python train.py --positions="rope" --init_std_down=0.00753 --lr_mult_qkv=0.7
Each number is 128 + 24 x the weight over the matrix's rms, rounded and kept within 0 to 255. Layers, rows and columns count from 0. Numbers have three digits each.

# layer 2 attention key, 64x128, rms 0.101, rows 26-47, columns 0-127
115150158118153134110170115175131134115130135170100108115154151102098150117133131132182164099111119098059141164114108106139099136159141129085133109076117164184145125079136140112117131099113101112121139146115148138082116134120137073125153163142127096124095119143127171147122100152116111147124139135131129137110122166126103117125150148122173091114135129150165126139125129164117083133132
087126125106102082095128146081080137132169163144148107127128141088135105095139144148146101109158161156143123105118071166129137120165135171130101123161154121158100117112126103155122132108124138169140105115122104169146160151134178135100139174135081137117154135136144125114122144096143126102150137117088137091179114107108111159143136166096118134114156138144132108079090092115115066146141
127087127109126125139150098107071119140126118108170126136165122138113151145090111137108155145202123126156142174157108118115097153108144146138078093117132121156136085107108148111168107128125085156114136129161130110109099106136125125174107109119110107146095127130137111097162126109135135124128121145183154076098157123145111099124156138158115167173103139169155085131093141140115134162126
113129153138156077108163147156112109112101148080113132091153141164145084126123120121112136098132156179113146145133099154096156148089105147094162145136125124143150122090125154157151132134087131069161134125133148119123139104141148142112149090109134174121149188149122140132093102132136133116112152123164175156105140116085133114119090113109129102132148112107178138134125114102113116132096
175133089113123148116139105152110074160127053117117111149179137098096152086151122108152111159125121140089143101142127119118197146128105148175126115146151102137132129124139079146151135105171108116132144140135079159108134125137147143140094123134096114159122128103155155123139138139129127101172131131117076129143133092103166108139131124136134089154138183112138121093152109134114125158154
182088148123127130112104126124118147144097081121106104130069140126102118129128116070093124108135125161153142171131142106152170179144135156116104152147118115125139132105171139194138123159117160111113146147100130149098163100126132128167113114144119108142120109134093161141107102147124101142176113122140129124115107166112134163127110129133098184155089140121122130100058153096151115132139
179116171077172140137148130147095091133113143149124138112113153103139119141103098135112163090106121096109116135156107091153131152134125126095098174134131065145093109124144094091144088148107149117103122144137154110108153136077129118098153146096159145167133101112174104140155149100124153121086145167127126149159142168108085152125117153123122123106130142138159124159128148117133137127137
115129119165135152120186101142150133141177133120116137161120110130118162111152120141134128132130126120127135163111120155137168161112130144104116134148135197095105138133126078127154115115085147107159170115109143133133122111158083150137086116140119108121078120172125119108099142127128146135138129129126093120087102092139099120162137102100124138123088182115137135114106104132082113162122
134157138143156140085119114118159087120116100142145070119146103109131155128101129128121161134132162109130174126146143149123116180149149116129132130131159136168149142133104152161133129116136134132095142116092112110115129140127097139107149152106115125124136125123115113149129118123139136136138151119099116144110114055122158149140139119125122112136135126111133153101141107123103118145129
146095158123122098159127144150138150125153160150141116114151136136098119118095143121101120144101103127142100110120122093114154123131138109100147135102118117116099112155166113128107127116166135165124139149114145126128109098121159128153129091126131188102110145111140145128152110106082127111113142140128153143137184145098089117124076127131120137125114126132141159119120190138194135108133
093101198106103156144117125101165113137114108092139129144120160107102120154122167120190150146075098163118146106097133107147109135115119140100108152108116105140136161127129151159140109115123157102132120126154157129105132138153165122151168159125152154138131127075106124126130143113131114095107119099128129164142143138107157144100095140150175133114107089118138117138128175104099095125113
114098133152141105110092134142136156123130146144134116154115122108126141165102124138121177133082141149130110172133102106100142144112132126085126132110111086147122131134153172136086158108102118167064115134147116140121106103119148157148160124134135155139131124098169114152153118160109155127118132154105072187163201113098116127136128123080114116124122120151157116162141118143131140086121
152083171122148140121108158150125146134110154115136140135117116110113079164106188123162112158103143101143152108127113122126099134099124084116085154094168098138131090110133140123126125144119156141140104127107113131120125157097097133108152131078139159132135121125174087130148099142111117123131087121136135135154128162123147122132138133147161133133131131136134105137098143100173125121126
105133144135131093147146130121141157151126179087136164136101115140121147131121184121122124111080109125109123119141137128134112124155158141145150126082138126137108101144138160112153105108149061121109132153131125114121123139115122081125109115110180126171157139109138155148108100142154128127132131148102150131148158112116161103097138156143121154127103138115110121121159151121116114111084
126142138114143109097089101104179118120104130141130141124102126119120100097129108177111140130114101127130108139132111125135109113111132113134117121121135117150132116146149134142130215153140122115135148134121101137130121117092112119110157153131101138157151156149122161134128094131109154119063129136173148145138123150126118101106125137125128129160156127120118151140126155084092146139122
095121118161133127114131097133125147116128153161146127125132082149120151133124103125134139130136163103140136160119128178119127140099150117126166163144109120108142145154131103089133070128127168089119170098078093129119143077102147122100174177124141120122098164113129150137126099133125106074124096132120155136114162144139145131100129120116139124130138154130167140121119120145124109126143
145126110135132125171175106087093126131142107125140076120092125127118106124093129156111150151158150118155129107089148156136158134103102131133168116113128138173146145188178082085127148124121124115164110146135136116109122107134124114168105147161072107106124107148091121122088115178141108154139130121125139143075141117144130093148112123127109147135119105132099125141114114133166129136135
163136144151105131121144098123128130095142094133146101098134101129112131159129141116095157115136137112139121165151166148108108156156147139127124093183125143157102156116149092090121106143132105145172154140133132127097102125124142153126093157157115098121105123151111137125136149132166156117114107106130139100123110094143122112124160098105100115151094152144148114121128066137150131083129
123144137095131077158113107176062150156153118157154121182178106140103114079145123134120185066154149144145095134144160120114094112124104176131073091188120129138150154132091125146135127143135129166128116116125117150104105089130126143158088095084134102205121127156156122113160096128123134174109125137133169180127151132101106120122104079161158130093113072117126117134119066124148111179108
121131108138153141124128199098162123142137138135102165146098171127112124111156131129123082117130097145112091190108116108113139141134094101088142154121171083121106091105109117185126165129130147155104105122172107127141130142094155092128110118148159134174167143114135133152131128131104129136120121135102147127148127142125147092077129109129136095104131121162101112099104183109143148110145
107104130088110115102167121173137163120116142120150138138126119146132147174118111158119124137153132084139153147196118143150077114136122146109129156084084116112146165133095121109140093123110113110122169160118108164079133133078139124187118115137106142122139119090140111134124134119141114138092125147128090150151097142079104128154126110171090156145153089092203116122135141120127180125098
125134142102133137129097131119155118123114135151152117083147139141160082135100143144138102121060081172124113106105145107199110149107158135115142175087121065107134110125105111136120141167116134157095130124148127131114167138112169158087148116119126153133165136104133154157159113117091141103112139121095099164156197175130114162111088111086153104105138130141156124170139165120147101098142